python train.py --d_model=128 --rope_base=10000.0 --warmup_steps=436 --decay_shape="linear" --seq_len=768
Each number is 500 + 40 x the weight over its row's rms, rounded and kept within 0 to 999. Layers, rows and columns count from 0. Numbers have three digits each. The size before them is the row's rms in percent of the matrix's.

# layer 12 MLP gate, 320x128, rms 0.13, rows 191-227, columns 0-127
095:513476471539484568531481487455457533453472498455513516546445492487488485491409475586498577569556517489498515479493533530519588524530468474507459503562429468436537516576505442472494415504444514510442483483425607567520553439549495439519469449480467442511502458448477456510508494555530493494504479524498525515506510532517529486518482512457497542458446505518469488471500475534424457477610
102:470456542442480481524528479492523554494510456479461488459553484490544495480461462535547478530471531513502494559435488427525547504503478417457494523525492506490504470547514548506470503515412571510484522453451508542572529378503521425503427543480514482467483480507517514512453514530501567508491444451456472575545530479444437495363562387491521482509537494525507497496474557497490484559506
115:550497514434532584467551518477459480507534460584565500456512491488500468483503504451542477484587464474512452498456546533499475471473504569487544522416512531469577529432480528512515613521548514493535484533509480483564530520472532415438585461482503536576528501468576483552510485500459497532462449500544474556516548515497455519516506529486514463583403521530526497456540513512553523465491
092:496486530532482570514523442513555503501514487518532418506542489488497487505499580478553498464486529412602534493517535511489483490559534497567467460472487540480475504539527501523504491551552489558518477518475521510475489529473619502476523453452536487483516435414543367553476480472474522546549467426573460527535523494459552511510554529485415475479493523433493478469547565466479452492463
088:491539511471496522498522499499494546495489431496538460502466445458502506523389458502544542533511541521458541471538508438488453463492559471490469466495503479510408531613463491436570460541578480478491552484447481516493519492426521462481481542460508476494530500578530514503516451487506574464473540461453458442465495555535456545479522533492469474519567569504541481546424484464590579444492
128:499475518463424509559488519441502423461481514483574430475513473551537522488440495531585500533493475487513497509477507418550473531519504486474541513508472526526527533547472399487478474511460506519513494452502500528546507510536482458506527450482442396538480472475599450525482425484424476551474475503406561529457482484452408509473500556464461479542500483512482569543545546485518587513512
087:497435478529511536537569459452547513501501579534567505505521508535544537472457563504444479483534418524526454525553510561508497486522553594564476478516439515475573470492494472483535479504438466465492535548519560431568550473511483493544520486490447551561470479469552495538573484558521481478460466575527567482504439469493478512525497611511483552467423484539481533510449462497481535531500
101:513529502513443472463546489502486497539483503530487442451475497494503422416501517486593543497427546483495569493550496547543519470414438437505579413522493528441463562402463529489526405505508488493448403589498498501453500509468523477498583472503532487491465490492510501526473425493512538475535541479536485544495488555517475503544508545533490532550524559482543522540547498474474497430519
088:506514447563462441562511498527418508525558529483508504446492533448567477516373507506500522534522517427458486538484490563445477525461431507482512464502493455484458448515513541527498491478516515501550446540523533457545539572490504486531512494537429422486529486446455493547535513473470470494513539601471463550565397491510476422506517560547457517482546442469486510510479484524430505562508
093:492482449447498501535559542477494535507488546541446414455500490521539460531515487496548486534435425554533549532561526464567502446506520462502476465507504484492485441606529502491527492506376415494519424472516465508495434451488492415484467506503459516553512492493533534516561507462503608491489461493477533443500437465520501465412501447460444506545505483549481450503539556458483521499501
109:522533547481510500420546512428508486503498491471447519516490450511507573466476454511543593521603423536509514419497549582475513463454478501463539536494478479525523477438483424515544509559484469482451490427479568517497511505497515483460586500490448498484468468606521519468530502513539458564496512496563478494496552435465530485491549408476481495582462490490517487565548552472536533493518
098:474452501509504531512489499488490461546462523466550463514557478497454417482465515442520460417524488501556499425577485483536530480457485518441480423483479615447457520504513497571549496514493507432570472498485510471482523512483483532439474487477463565477520467482479391453486504493468533498573533442496553542509498558516500552532502597541489504507599534508519481540503578461461570492509
122:466423502507461484528533487432486469520527475565455506454479427516538547555528516474482503501548463498534444462445449440487527463510478456477524474408470479551492459474457556463501583577458515456518489452457575542556432499429472439422534444417501512553518491457566486530510480499482464518443462479473559562532461532532517478507454479532529483560538516501477475533514500574479516514549
100:559464497493467492491603562454469501465512542517552487471443462483553489415386519453529583484569473498444538417481465458520500520494517521480535534458482495530524451510461499496485561503535501548508505461580485572567453523524495474515534469471495500471579512562557507524502513568538459450486558546456505547433489506524465463540465527504491467577514519530514524580488489517440439523504
093:499465502524481477485502557485499463473548514497452489550484516526533528478503500545453549494460492513475508496529519539510557529450507504500477455503504486483479480547515499570514601429477544470595356531548477513484546503471501433488501507529498514524486590576560504464533495536538530565458546555471552505411441504527481550545454496486577513512526484494564454502543539455493446393450
101:476513640536451514505503521469481491507528485481461514510501480452538451449448455518550476516530499525458521483503410479476475445471466431409523504481412501507466562500456407508477520493520508527463448479466532522518543536537472491465472579498475503464529450526580458486492479525450514588514484477546525527528485473410559516478571509456514427457503494481551496568454506507451530436550
088:498455514569522517418519494468534505539498531490520474470530475515555525551515500493496528474526502503466554539565449555515508445505531498482444450499507456507448415457524502545456468517497441507417499489498548450514473404378472482501501471487463499559469507501530503495533512577535565462545488546474552467532446537555495595517482548504497556471499517503568465536508439486405584551529
098:502518483447442513521498478489517519532515434530495505428523497463508524478503536473540535496484546518535445606580497531523517526515432562551541396507441466552469454552481546518435493527484514525525556476473487438464512487431573467516438552463549428470486552448421537478461494480454571469526501482547465511513487539486489474486544515533458504486561551449520529505538456518423470549574
113:534544549506471572485543459437491522505464536497532497467512439493444468516493532476509548460514558504528532465450484521551520502506476557497588469476531494487518520455446572537483477571437527483448464523462553467537544454530534506514519486430559478533485450470496416540456449466498475421503482468605543513475563507485482517531444523499531569539572587506502512439418417499491487478518
099:505421536561537488507549535504479510491539512587537522470429493552498507514474464515562537471504453466548473439586474540514486535522405482500533494473511532564528486567478526557436502522457508443504521543501490575568477492467529473501516458479413517527507489515505485546512527489511426482483500545574547464417455523463474467498453541537535528630458509599499497506500473469539525531481
118:508471455518539534470555527379448475510521551470561524429504449460510515444524523422574535532559479575511497485603463504528487555489447540470530465523538492523498434463517427462499505550498548485511505542495545446537459485481496472505494502494413486515512537487506470529461406511512528552472559579504536484524430464517521534505503570520450512511451483531458526541584503535498557498467
101:422480499562510466507508526489443464499520508463516528480555516484447541500487506462476477494516474516461436492463463416481537500510515443384578527453511533565498550491494512539475513462508523424510519481511460497544491546439520482495468468519425487516479494568599443493534515511507495619489517505529517602458504463578488441520429529548541505533537449531517459538448536467506586506488
098:396519498484400542537513459464521557435509510464529555523526482474489422489433575416493510553486492570553524473473486490507538517461421449514564460502530534482574481508501537466541563485491474495528560429464564465572472513422566487550452539496486529517460518503548444492490508466446509498545518565511499590492490463490548560542509522513486528484548516474482465516492538442473502483512
108:487525508450430528496543530359555565484516522521497518502446430462504488494479483506539550581482501483565464477497517480487527504439463533476515512554391480517522502510472496531503530649504515533598486456442494487582479470494481471496484461472492477500549499491525553514467494455488508528529468494518558535506473465475476454469469532417466495479540467463456529463449482519453544501592
089:428387581494435488524544482524492565559548441501547545447516510463550527560547490487577536545521529417496486516546523529498427568501503527588549526500455472519509462540484502505468515474529480478481507563565450479550471536455531473510476482470417498478494529453517442455512517546505515462441442524564527532489437524466466503496448557556505533516489466549512467431512492443485529504473
107:418513505532481494486563513447484540570478522534459469425450486519565574427480623507515521447542495531448465443475499515518453453493500501519498476483486499523533430561439491520574499525419511521473575479520503502566399471446510401516536544472461518530485469521563506507523499527535472422464478444544558516489478493499493461490516542482471532582506522496506437524499482513452494474520
093:535441596527477522502492470490499472483474440489602576567507495487601514518513462497496535527479531472524456494515485483582520582523477450482561473521494524481482472538443525538451446490554507524564425548415520496475499462594530468455409487480538516488457477486502490544478513447530521509420527474495446440445433519410485484439484461534494461482510479497486530490475512523504509480561
095:517509479467510454511547483476517512481506496515489496461526443510558562525515498496504522521506478506539496438572402468501573522586502470501487474490493474500426472583462485494468512545427433465574422520474433465513498422486458472433413455438512483485484491439459572478427501493537487476551526491476592440544464538552474497471424477527467546491463456517521507525570444505458498481502
081:531481495508514542454562473484467534496546518537475535475473475500540449426448501433561460530527465462555470514493446554514509437423514521519532486519522524574591491468431415429534507448506511497511442492449548505545498509551478455539486436515440523494465402497483469549525454568487471531413518495588499490502513444435481448522449584502499484489518490491444581479473501511491492493501
109:485429519501487490450527480493472494454515479511502516398522477531500453479476496458527503498546556519570505420513505481528536503469455479465515483408490480492492590473486584489516582514420498498535430446475521484474494490378478419487465500507494518615436494488488502483510501539458473506477548502491516568439507553467441477498390493514506508529511508523501540556575446513445543488526
097:469471532456467483507561482528502561504505408521526511525528465498510543528483503509518513581543577491487502451485448533514462490513545468497468502508530421531473487529503492532496554535555476535553472539455520436598510501468541411495470473463470453495519499466577549577507481520505500472485510526457492478524417460487354474442512598519530463450565479484488519439492463517497489586520
110:484471482512579518457580507414476451484471501527520490467481444507506472516490566548454514567525501559523478422526505507418516405528521525489459450525489469520460477483507501489480508551553565507468506510483508519529517457462501464525594510442513565558461469524399540493564496510477541470531453500490516515527443553545553469434516541503470475551514527451456480545501427495513443383507
100:485528522474498535494527470479454527501582528434469493466475479539550449506421516476583590512543476479583556488527452543556577472564448496447527542479474482503466488537468463491495434521456416536523472496477503482476474458501512454484519422487462531534432515534530486517471499539454525499492501514482592487483541492516495514445506518506540567560546475524467611538496453444400478457492
120:532503562495471504529499496467542448471519510429457430529476455514476554493461491548484517465485461561529479576573514502542522545517496483523521525544452618511490509459484552533406456539515530504488521437517538513494475398571542527449528468445494532504543473495564438526559448474499520515459466441530512536543516544535494497446524524530561471457541474567536485558442576504505523468565
097:496484484545517556466572496431484508547500513509524502528520466506462543513483493534505467490482467492539412535480541492482504528478501586498477507508547508541484430488453477547551486480497484481531496484475547446568467449520551415479544596497489546605524471525599470497432411503521521471454453511483494523429518509545460503481437622523520521534551553500458497522434520452499508424490
128:480440514473532494470582540414468480491505490520553484482435469486548551440418595431537505563557475436476516509567519559512442525530512548440510481563561513549502497498499420492504539540505532511458462501502525487517443481516500457537532501471541489560519463478552539549517431561428513505468511529480537545468475448414527472436520508519458447539479556517444544522488462522534500459537
088:564530523469540500505481458521532510411465462427430505460476509529459521438494555495483492454565606485491483487434520420487466504510497446479590471505552476508560446381511558472475506520521563426530501498444516536506434571461510532486560523471480478468435514508484478501482451531427492517423548461485470527491485486490549494439458480529487509560545474486483526550538479530494445490491
# layer 12 MLP up, 320x128, rms 0.116, rows 191-226, columns 0-127
102:436498537450482508423457540506508555482446498527508440511430524447446452485502519492490493444568557511513517516514478469508443481447458545542498574523491548402548523505523570521462581536519576602533534539558466540469516592423524532444447502510392485543513487464502524494510544507398510472528477499569497507500456498514531517530495481477501509475507494479488479451523532456528512512464
101:537438576592443546572492448552409514456582462412528543516544566551537461528433561531501473484536548493534538508535491528421522556567479443495505508481512537536457543515452489445485451440507459440524545459485453548504442486512490491497463503526481520459448485471455461507538504473472528516453542493468469548469493530555492517442481491537478439481573522496558494500505436487482528493502
112:462521531520459558559448581521564504547549543414492550433391494503545532592482530487473506541450455500445495515480463484529520480506494565465539506469522505525485492483409481509493462473451486459492507434541440542530503492559458540537552552550502575491506492477543467464539463454465441457487463507500452509473498511421601529439465492491543505521446520529539475479549539440484502509498
083:524473525415470503537485490532534524499497529501487472475504531576551523477460512470470504512481582425582504535504484482540424513510501554517479472498496508498584497465568478479442536506485465554548448461485545510442489462516529541537486455500537556513470423450530503499547506430474485453580465528488435528556532579530555552543586521501535470512559598454529546507553577516506464471499
095:522493474447417472550508504553585464502522518502559541525502560519515452514525560534459481513461539480500536593575510504483449463487449513563451476587479496480535511503582468450451454444528568523502539510527513574498465491491475485469504460530504444490564529515465521525484483531544553478569444597434523528534500510477520503511575525487486487550542508451507609433479533497470504543519
131:492632523433558507511468492517536484499452478486507504525473498494406583517462424503494548411519462489458504510459566562510486455553500541582545482511522544399467462457513480481568487524557510525510465570519512497472550526525522572502571490529506514450557530501476452502533558482549522410532511473496454504552516534527519472500565454508484506494478491527513480446485422520533450520518
097:497481567479468517507547467469515433482486497457543420481509491521469415474461460516519486469524466528509546447513535488479568442449443469489450537491488510508502562475547463506498526518495545553549432519549524568467460449461516413485495461484495604558491541471529462465534494535522577535509504497465511540467552477418560466480494489493508449529565496510459438569585469483481577418499
096:550494456526548597539464532499549373496466404519504526472494483488435514484499506514425513508496438511510489559487554497508447553462434531460518499522528598537502496485493485484444525533544586523470513449480515517478519439535509477504441511482535392498542481463513528567495436487527489513537457456487485556464518523482521457507479452422519471569524540537488495523533564551579501517514
093:584461455507460460541434529551420515497605496522460518510486521535504539499471509461466520515511484457535532464468476500605519465572512518547564519495475518498456524544456533545481465470448477541538443488571449529469408533576478419450463461486547497485494541512557565457436508479566479520517503464535542498528545497486454488537529422453498530552445493500483531463508566499459519473467
097:549468523507538507464464505502543444484384530482500451515458526500516461483561492474508413518527489513519456505464523495459435501383507535464499501510492489518618468413566534466501532536508539525493519511422563504518497548485499566508551540520500498558537518489562500485497519505507535463495525572491549480542467461501586508541491515495524503501535495476443523574538510605461466599539
106:393525484569414453517482499503450417456473536451471571478532495531490463486417416536494503531544510387494372443459517503495479561496479527484519502424429460534500521509506499499507547484473533425495506485502468448472475539583475494506474484497538514480512472471454458511489515506418441474524514490531470514489458491459454409529502507491474481517498490565465467555517543531534488493527
095:455491558526542475498568515466453567530447468506574531502525465454435476509505542472451521437505508571467486490570506543456527471514468495484449496563475505530457532457538495481514527506553481476474522486609523505518546509439514434518491476462476531477539532538500540469471528555442494469567539523576556444478559528499490449475457509509524549536497541582502484516468390482590558442542
136:414489460451441474527497522503486472582473476573439529466463483490501587553534538507520431458530451483520482505502453442476503481518448485494506453471491469530421479490525517444489540501541564479555465472444535522519403427470431506472472485504496489538535501479522537507509518442525473550531546524505530580563411520556531455551483456440484458487471466502526454486595472545458488530560
095:527513522459434504549542445497512447422476540451473498504502513558507503486477561495546472445565498480535423466491479446388514492474437433539566518512484476481490446474510424463581538483458497467544515538472543562454458516455490550532545513519497547497511479500487453566538544453515560488443514456454477503521471509548504461509456539528523488458619529556473451471513499539451478512574
092:460574537534488510448608489418518504508443527548510461481557502435526454487531490517479468535509491445522441549447417493508484506449456526452505529445528546573535448509551520510522632526500501486467439507477557468532457460470465492555514435503538522507533475489515491552456520512497498487437534485507532553533557459492545458525551483435477487567509549532441440458535502502543492516566
097:488468489448473430445511516505514525541447486542503536520432475484495507520541456476416548561509468467465474433523490526489446537512501477500421566471521515439505492597497568518563550533581421581542499554547515482520504580506529498603404522478473491490521490529546527475459513475469484458531509490536490388485474511469460473501467466499509536490473492476478434535450495444530537529473
094:434510493487518435524516481496487449497500488510509488408477491551505499424488430543472539511453507520505464492478535512494536481513469439519515416450496592472522533444472510502406487514478547445474394459522557567493486490569598500486491555521446582460516503529551421501523530579481492519461459509511477496426529506496531515525465431484515500571524482575529474520541538554488508445477
101:488506487509484461491445556521563457483460446494535474508485504542482476511502428502462466486573425480603476502499521441573465520468481525431481499505528591492521532448492461502505483456533492550512448561477548424485508594543487500495466499543477528513491429504493464516522459479541505505512428515515475426449491551426515514473442437451479450555445533473467491506520635520519528469453
112:583458517510492511516453437527544466503541494483537485500487502444452478534471437530489465547490416538519466441547511430462531559499538527536499584566523522485470436508487464493537519502558531587490565538559497503509432519501502473495482468465568491460507598411530478491478489440542512488461508453447454494566521576478493544538526547459468481468502425432539533540523542515526459495552
097:437451450529434573464493515457447564500502489469528460540509499469493450449519583509490515503450482386432503580517533451464491538431509595466535504525459478573464501434493525537524488553496442523483523488535466425453540554453577520531523505483512452449559489523465583519446476509457513520506483465465512462484408495560492484512482508502484558491530455463464492455516501463500516455479
122:551521473512452520553534490513474500452541488542568449440560484501508541490512504458518533485479478551479490457541472472519538527607474487522520509492519504504526433539441466447477485503459515479490489543598501382506478452534518479485434413482541501530520493297533463517508485505478486466481499501465560497516529494455454505509496500513510567515445541561536523484513532510472442490478
102:510534488487467401537476453503507453512538445490484551545576492474494505434478483436528479539506590504434437405527459570535522522522559471498435508515526480544439535530501543541444522481546472548459522518481470536515527478428501487466448482518544482493502516570475527451537476520511470496501445568506513427560532491551501505520546567505504501467533491501447436531528384518522579470522
106:533484542496502479475409535530543522561476469491377492556430478552513529542505471525463504514482499512419519483532495581511450475478591477547430467508482443435401476537513582497485493519517541561506454607478450515444505484514465508442501557494515491497510511485549532468524497465535565455497473503509509446517490565475454505481530468490526476431533494433534456479497424516482482443512
106:502466547496503499467562458496471505502492470503490498497598525533542519463538517485456492479471541537466494487433532546498569498436543479491527515374547512496487469492457574460501544521495376446468433511580545507499582484504526501469411493494416522510500489503460435469545494485480493551482454418455544467504552553434465541500504523513513543532523497520543505537549516463563535456454
100:587482456491499457526557564454486535450520570564512491528559512495525457539515431545484488452465437517484504456507440404478482438480534507475519522458443461539519460516482577498550550486497536485495458413580427575490493519510443477450429531519501468499548473502492491490470482467457484485486509448470582480543445511504489421520512454396478504510492489495530458497500570516490467452447
116:537556509511568513492504494496513502445420487512543443552505470468441467442519416509536557489515479467460544496521503421488532501489565533551505463510404498486485542493461496511484539537537482492537536533493514513458555592524467558450552432467496458438531524495494417525441497446486426496518543456467410448482495598471465532433466530455455507472535517508457465534416505514509519523507
092:553544515525545528432505493479579478498505512559504525554441449467509499469561478465545476525474554521478492432543443501452543506460507489464485525527509491455461456455499518550504489517553535515468460597517513385548470536498501507536448474447514464510460522474429516476443507465542573479523577488548497447448460532492570513546504515520427434488522514509506550472518443506447370499511
099:534540479456494472527458438504486468518494455505485458550491497590380538486495506557513462477520505500439440459575527601445482461466510516535523483456536524454485489486550418518488468476485507518471494523531542471453434557577531531520500525522493520542524518524511536474494459510479479547523434515588505487534516493510531517516554540507508460527540559378532573541518496507559507391514
089:504559486564528482507477527535523520525558500502475504559486524521562541588474447486532511538460499570511441520421460460470485491532522560469472514494477487471487460493493427491383389464504561537408546494524550445487472541562454548513482493530521516472482456554515489506556545471594496534499504507549435498465422469539447516540501501485492480492480499471450530516422467487487432549506
104:471423514493528580468535466466599511527433566463544485567528435480527536570563506478476500532474544529509475531455554529414469495525514526558536601498473540485434450495499486572476495565504553519516536471583524516537448508524556515487450543458541498513529497537431424485486496529530484473516495506545551495481450473562515525504484486471467497539452520485452506548447567478453471505442
105:487549493518523519542521439500489491526401523420590544479525498500457489478478523520520433386539467458510473576506579519526476533513479499531512537432491622456462494503493450540420439467536581444518507575486500437461513516473541540592507527504528496464430514503484525463517506464505480540493502517586510504503545540492483533453504570558463460510482484505494473504481508473552456518503
112:502586508503503441495516496564493555511522536458451555466446525530501527526443467539469445522541526489449561418559515450484515428445587509545458508546515420499519532445489612396482478503499527526471511486527483514446475507413444530525487541487473548496459403456479497462572523501548510460540464457464512532544498599484512477476524494512505495505521507525476517438499483496441478501517
096:472520512469538505503500477472522458493494442589527556548505453534475535504552513491502453503537495489427479482510541489474542574515502515546598494527491599470469521543487448480533536500546525506578560616509501455530491535478480482517507536458531514497487571410560558451519462519477495475456479490482459506486443522502457549438525463542526406551505442508514541440533460513538409478448
112:440579462466479503478446495487520452506521498478442438507444505533430502488451566464457476475509525490494555520547562493461561511459428491493499464533487520492561493482562480471449521525494481519542494472475450472507457471479522491513530538496507511460496539503458517524512508551462497493498513554470458538509546507443634529521549497479423462414473560508461501458556560435387602461450
103:545524432580474488480498526492460521528505522453480532457498512571458503474539490509481550554473514488479542472589443504471435509531560528528481551505489536540545503503513425470523512490604511433480556544477541511484549547547451540546508485526421545475496497388486520455521494435571559554474469495508546519518472488576520462534562493438510490528493470580548478516460568424513523485494
129:556517530421544530450517503495528529474450490472498494535437496477470456509491497434540513457479482507544526515499530514536531480520532492536547503573510534406477484414550538505471448491480522550527466508473509500434550518499512535479526516498523551496508534552510488560530520472540577447530517525526440469552425530500607647476545450534493493488482624506524496482451465441484449487490
# layer 12 MLP down (transposed), 320x128, rms 0.112, rows 191-226, columns 0-127
101:392502538448475482471525501504462528555520469430510514502518559503507515506411503544520486456507442602513499528524500450510495409527519536471540549535515478439495498466428497493475450440537561531428516523496469467520471467517565524468474487485503496513505536521487554450542548557488565460501448566496470526523483577447491466491603495500486447529515505595477444488453496488530518597464
100:462504529479547477493477505462581502496446537526531473544455521466474482461556503521463529516512511477470477432539508517468478587516533486535462459523505503518504523413516566465550453575521488524545515486467520507508493542477455542492579543593400506414578526485520437537449478419493464390513518527461551494476530524549552534544511540477435482439499570484499487488532519480554499444525
112:521496569492544545417471520540483528499444507509476479502510498491558479549507576484458474481543519484487545498502503603526474515562465462481435472540514516538431531567559527459523470459485539497551480528492468543489533514449493548532496459525464527491452425426546528495524570470485591485540497571484513533550471569565524476525426477513540586413516476539443491476562484426484481507495
090:504472472544480515457471447562537575533501500500463545469538549444467510545540514497490567541532502513450442483488437494516517459431473479477475432507505497519505482462514521513521498515472559545552422545476396450466502518467480492544463512643522504516548482546537435572524462453485499542513531422442507527532441398494521534526554548546527551476501498511451540535473438519477482514509
097:560529456527570498464468506503433552523481521521529527568558563486493551528526539521456518547522467484500507512469480575515460474518472522494471486528549400461471441445476480531471534501481570570462439453453495475514528447520453516550455469531501487498572504494512488532486561459550505468565554569427510473400504481529546502588496510465457437535456479471481504428524486504485425570493
113:478507543521593488511483538513449557475501567533504599496506483505551513564539548542494424490530491500485513491480481458520468436542577527454525484533474444537472535490550441507418490464484495508487539458426564557453531493488464499453507485399468488498439456488463475486489523474514447523493510464508489518490449658495490475484510462513548550501535426510449466501526552570466473538516
095:540455501490463507545513450479458570511568517551542494519541468556597509501517517526446487474559538515553448465518521557491506529464513509509488462513565485540546513521563503470539467405514455427478503483520499482512517499474505437474517603540518431519423461492504487468509480518479509535412503614549508532491416443459478460420452560573495517479462530544498528482471477491465503480445
095:535516494466472488541493486491424531562550507587484480426521537542519421458470506520469468452536401459520461544490454448523503526412476486491484427492456465467501495456534538483515429494445538469517442521466470502454503482437475510500563488554481510441555456452476533583511525566511565493519498483478506507487472536554469457512544570580497466540577540552580497523508510506459462540529
098:481452507528506495531499527384579471507493482567571464448459391477556500405533496456494443482499479526470496494556489508473487505483530519478510505464507591507420490454518542503440510562518500558447511538504521481467520558453507449436550491443492497540494490453527478528532392475472503407495476415518505476517449542452497553502470564515485493449544551460521523532476534524502496510538
095:530496490513489483507480500518444581517550489518587502453529507491496459489463544557478564430481478441508539466500498508544525500489617460578465472542497471540430505474415515493569506433490554479504525469489475495479511488430481484508441545544501436481514538534480517543530470531440520509481481413519546546425528493420486469417501550586509494560486450510543447475431537450499494481518
103:551487583459524493519514558510496525420531507495507462498424545498458487510433434501451571542461525459431549481504542469532479511469489452533479531451491492454543484515513501501515450532502533452496483512535479472503557447517486458547601519523514530557484493440536612541523437556443531410475539480492460509509487467471464488488465519590543583470502460471550559539445463457548473514524
098:542496525505553486476683490461554482484431492506491476556475441498594480524497491487544498391534495537519489441569541491516519536584498520496538493504457541518488576516481475474571559504529488500479527544513544535517521517485458477532442492534444423456501529437470495523481542551521452504469486478515509505490480506458436532448430523503492577476529461528438489511477512483551508459538
120:491583509519462502488495501573500562529527512499543584489499386498475460491500555508497439459468559471513460523501480546516499501450498488507543464512535477482466486528545504458447498455498601484489529476441436472495553488511482469556456508638505478519441508559488441543509528527418530525523524527537480493543462479547514519429548507513466545535449531471498380455465555495465465469516
096:424577450493451540500495509521557429515506521515517442518532490542498442529491511491474473560460481478499500541476550483493531413433512539503455530525452523553562490537505514550449499590532475556521520466470453525451425475472487509509554484500445499504460534485490536488525430470480538589495481405479516513512428437470470515544482579456469482435439460423480535516512582481510561506534
092:483501500496473465529549524452455488462480410425499485532486588549580551517472479454426492518433518538527456502589519485514487500443522511505505513502542495458469513494516527435479473394535480427429471543542524483456511551457553512438497517623498487479494514467483533458466462539494534485469504570508540543446456500500513538503440480525539505456489527604533509520509460504547517424475
096:543557522515563432568518462501480541409516504572485562513546439506494495498476445569537507467515531487488483462535501449424551515556546506496524454505483536536571515506489498443533493464542526447531552464524579512460468531497507552484489515381469517520428481485444476441530477554529503468415480515440444541484483515536560477450467468527523480537554543516498458497529529577481523512569
087:513518442487501529471473481583482509483553514471510501510557505556503469547473533401458486498510511560541473455501441495451545462466494500490553520521621473519411514472472498496517413420491537509507492475488551482507418481497515508474468486497486537510484468496454469512541518593498552503417437495514504508557462510510434484477446519529588478572483516527537386501506526463464491545583
098:542470540447472519457527488548486511460519501474492500524483578528531489466445535508526491463462528492548526516544496454503478501491452478449545475553430522544507491528538503467433523529480440506444623467529510529529514572466533431539538470531498474465513524569506560501464476458487507479504521461539500515488475548457371577484458529593479528449606478495551563515465449436458506489524
108:502509494554517511439554560497502482444466514521474531475473555459500552557468491507546476518488457531552452476540517539515507497468492453477486476577535561440518466504520447506528505484531574561485522556490537500505492509537522408494461494641522447510464537463501425504489457478576515460465526619531563525513483382517462486510471511552495505484463488528505490496567538551513529458433
102:465407499546438544411455511470525474500455460521528517465465354556509535446507548481484489511454490453451586555471548463493446509544513471537457521505527509457517507453540479523502533549504513561481513493481494516454486524464555489489487515327516463518490556430495520527507483469453510482511474462451529552478440519510469505536527484489500574489477484506558509507562534490472458526483
121:519462483514503485508515574442462495528497473477497487423475496503505499482515488490520454495519520473480592498530488510551512450522473445487489495472497465526551567485469522432459636564406488415584588514501520518507450530441514510493529488476481510435570551475463547488423454473493496554429513456453480498522513489475494491480542531493497522413480492494550554484617514523508500501426
101:476512509518563448492459526456446501507510574522510548453563446559500512535546547505484539438496554489605485510487472444590508476493570532480464532565516464536544536476434483518510522425488515434565455524440489522460507480524500500571486592477432561456522484509426569581498516495514481501443461524519499529462532391457514506435509499470534520522472517516512494515473513522531468496444
106:516526501492522460465483506537501469509471466542497493517527488572519499518546449446468518564414571485494455481505522440522480554464484484575471550585499522517601524492379485539505518493490511484438464580502540471473518508504498497527475516421523511483543446468473522581525439492509477498430416460428452439498512514481564459443470473499503530486554517534492520521450591531499472438449
102:488498518519426456519575439542514508487469486485458508498503431566474492506453458497495464477525573506421504524535521449447512505403557501540549520469572548465493489517531509489527508488490473455488463484530540470488509523462536460546434512376552521534483543448460468485489523434517450548534527487488551520481496560484523544437508556598581496509549514449548475513508460506582454433511
097:518462481474524557466469503455579522484463452491498482500460506479480500493506454487501496481521523432424516419571497481433440564477504505490433503478510510507509554442506608503490523534506497510518541529459534449457526475562536477470487477568522493522537477471550490519505442433462451400407541403496453490546485540504563572467500575477476516477544538492499535504555542567546443467511
109:490534516573521491527536442491498529506444489542424512485507410466491527481465476496492509549456509522385486484530486515539482542496553573513483467481487475486517540478524549451532488595499532495481476494557489469498486501548518487494535486331516551443529408474543513478522428455512509473549523471484496499458503524481438506494487549530490466467546462473473532402463398488465508468544
096:481546559544492465588535455535545496556544470514519555538536476445488501456563532489493520486551544523519415469548435462515533533515511548471481453531505480503431519562444502452520462465507497467490478500531536498510429472470461546457468434538451507582460517529443511513522464516487547539482526496524570488484447493450540520474433392577520506504484520559530544514602513514490509546581
096:500447432505531468481473493528478525425498535419444576515518543574523527517493427455508482554482512490509514580540502488532475458574444499508500478491538460483451527555573508526523497450456456496452557445515510521510528510479498521508470515406458500518444487458521483448478540483447514542536471583497475466601508516485474478564521464444537560517470491473515534517503453464421523567392
093:543503453539546433505426488603485498524435540545516428563449554508468518499525427547570485533485545497498551518489485520551425474500532460528522510505441509510423485461477573502492485552520502531472459485522460508433540505568507576549484524557535531483503562440453508511498444490558535421496523395510457511546511541469469476490548439490475479487520518534481458514508530548446459512550
107:438539507552532569555567453446496569474457466495474579467552443555512544507499492439505457515463496548506484388508451511450483460527532439530526457431498477493497565562496537485546548535506553487504506470533570551496531472469566467512456476365458548549497503502496475520518526502529498542526512511524482499488478535465473456523545446481472516530498455557488412508594468489508482501497
101:520485540490515481500511493540509538503528455519406518490544469550464503499498543466528483538472576529522524505412476483559553460455549487474464505523562430487537560467569503540535529487441469544458525497556576499526485490518506504452532523441444499553466522531473488457454452488500519518563484604534486507498478446430482457570537420473509497547459514487508551522592463455456524601449
112:493532573456488486550440496532519471483523512462460498448497501402471472537537516521479440461488483497461438553497468548521515514421482483434459493465550469545545475491516466484501499453497554553528598482491458526519526434484479527525605542530507447429473504533547492506547539455501486455543494631425505495547443477495532497506519521564428491479457468468521458568462490536453521541466
098:492508451530456504452519395481434525496503465466526492423531457476556493513451504469551523546520608545494543490486558527487491498544488458517489534501508480516469562494479468500493477484493443428539617536501482521481462462498519480537504491355474517504508491518532467512479601487458513560526474481511561529468502599484493487478522470547525529481478531433536404495514487470434497454459
107:473460463571411548488493538484638502477510444473491517526490506477568502428518571508459447523451534493455486457489503432492510492484461505452498501528519530542478448552442510448508566508530461511456528548432415469482479516440523456519471528543491561600494531514449510474540460523477477440499494472502504459568535415457512506474504500505499487450434589528506528515557488504517473468446
100:464558473487470434603575476505440517514490505471431496508541538535474537456590457531488573484499510491540482483572557529530470476557454524477503558497492519465453477537509480520518469459582514486505529437501425552465465546497524526554560439521511489530544547509585481523436528558536537509527521542537516468451535529528504441487484424440460492483562559456496492441524496534572484526534
122:467560520491516490509499470516480543460522570458460606439542494514522522554486503554510493471529495467464481455507402442492516427465523482455528492472472435542505526498449505513473495490557507480488538524515479595472494515460569506440479495427519501485466469470482487492563538536533457514503469488509486490464511698511453470525535550504562483517509469486511480440541477487561418524489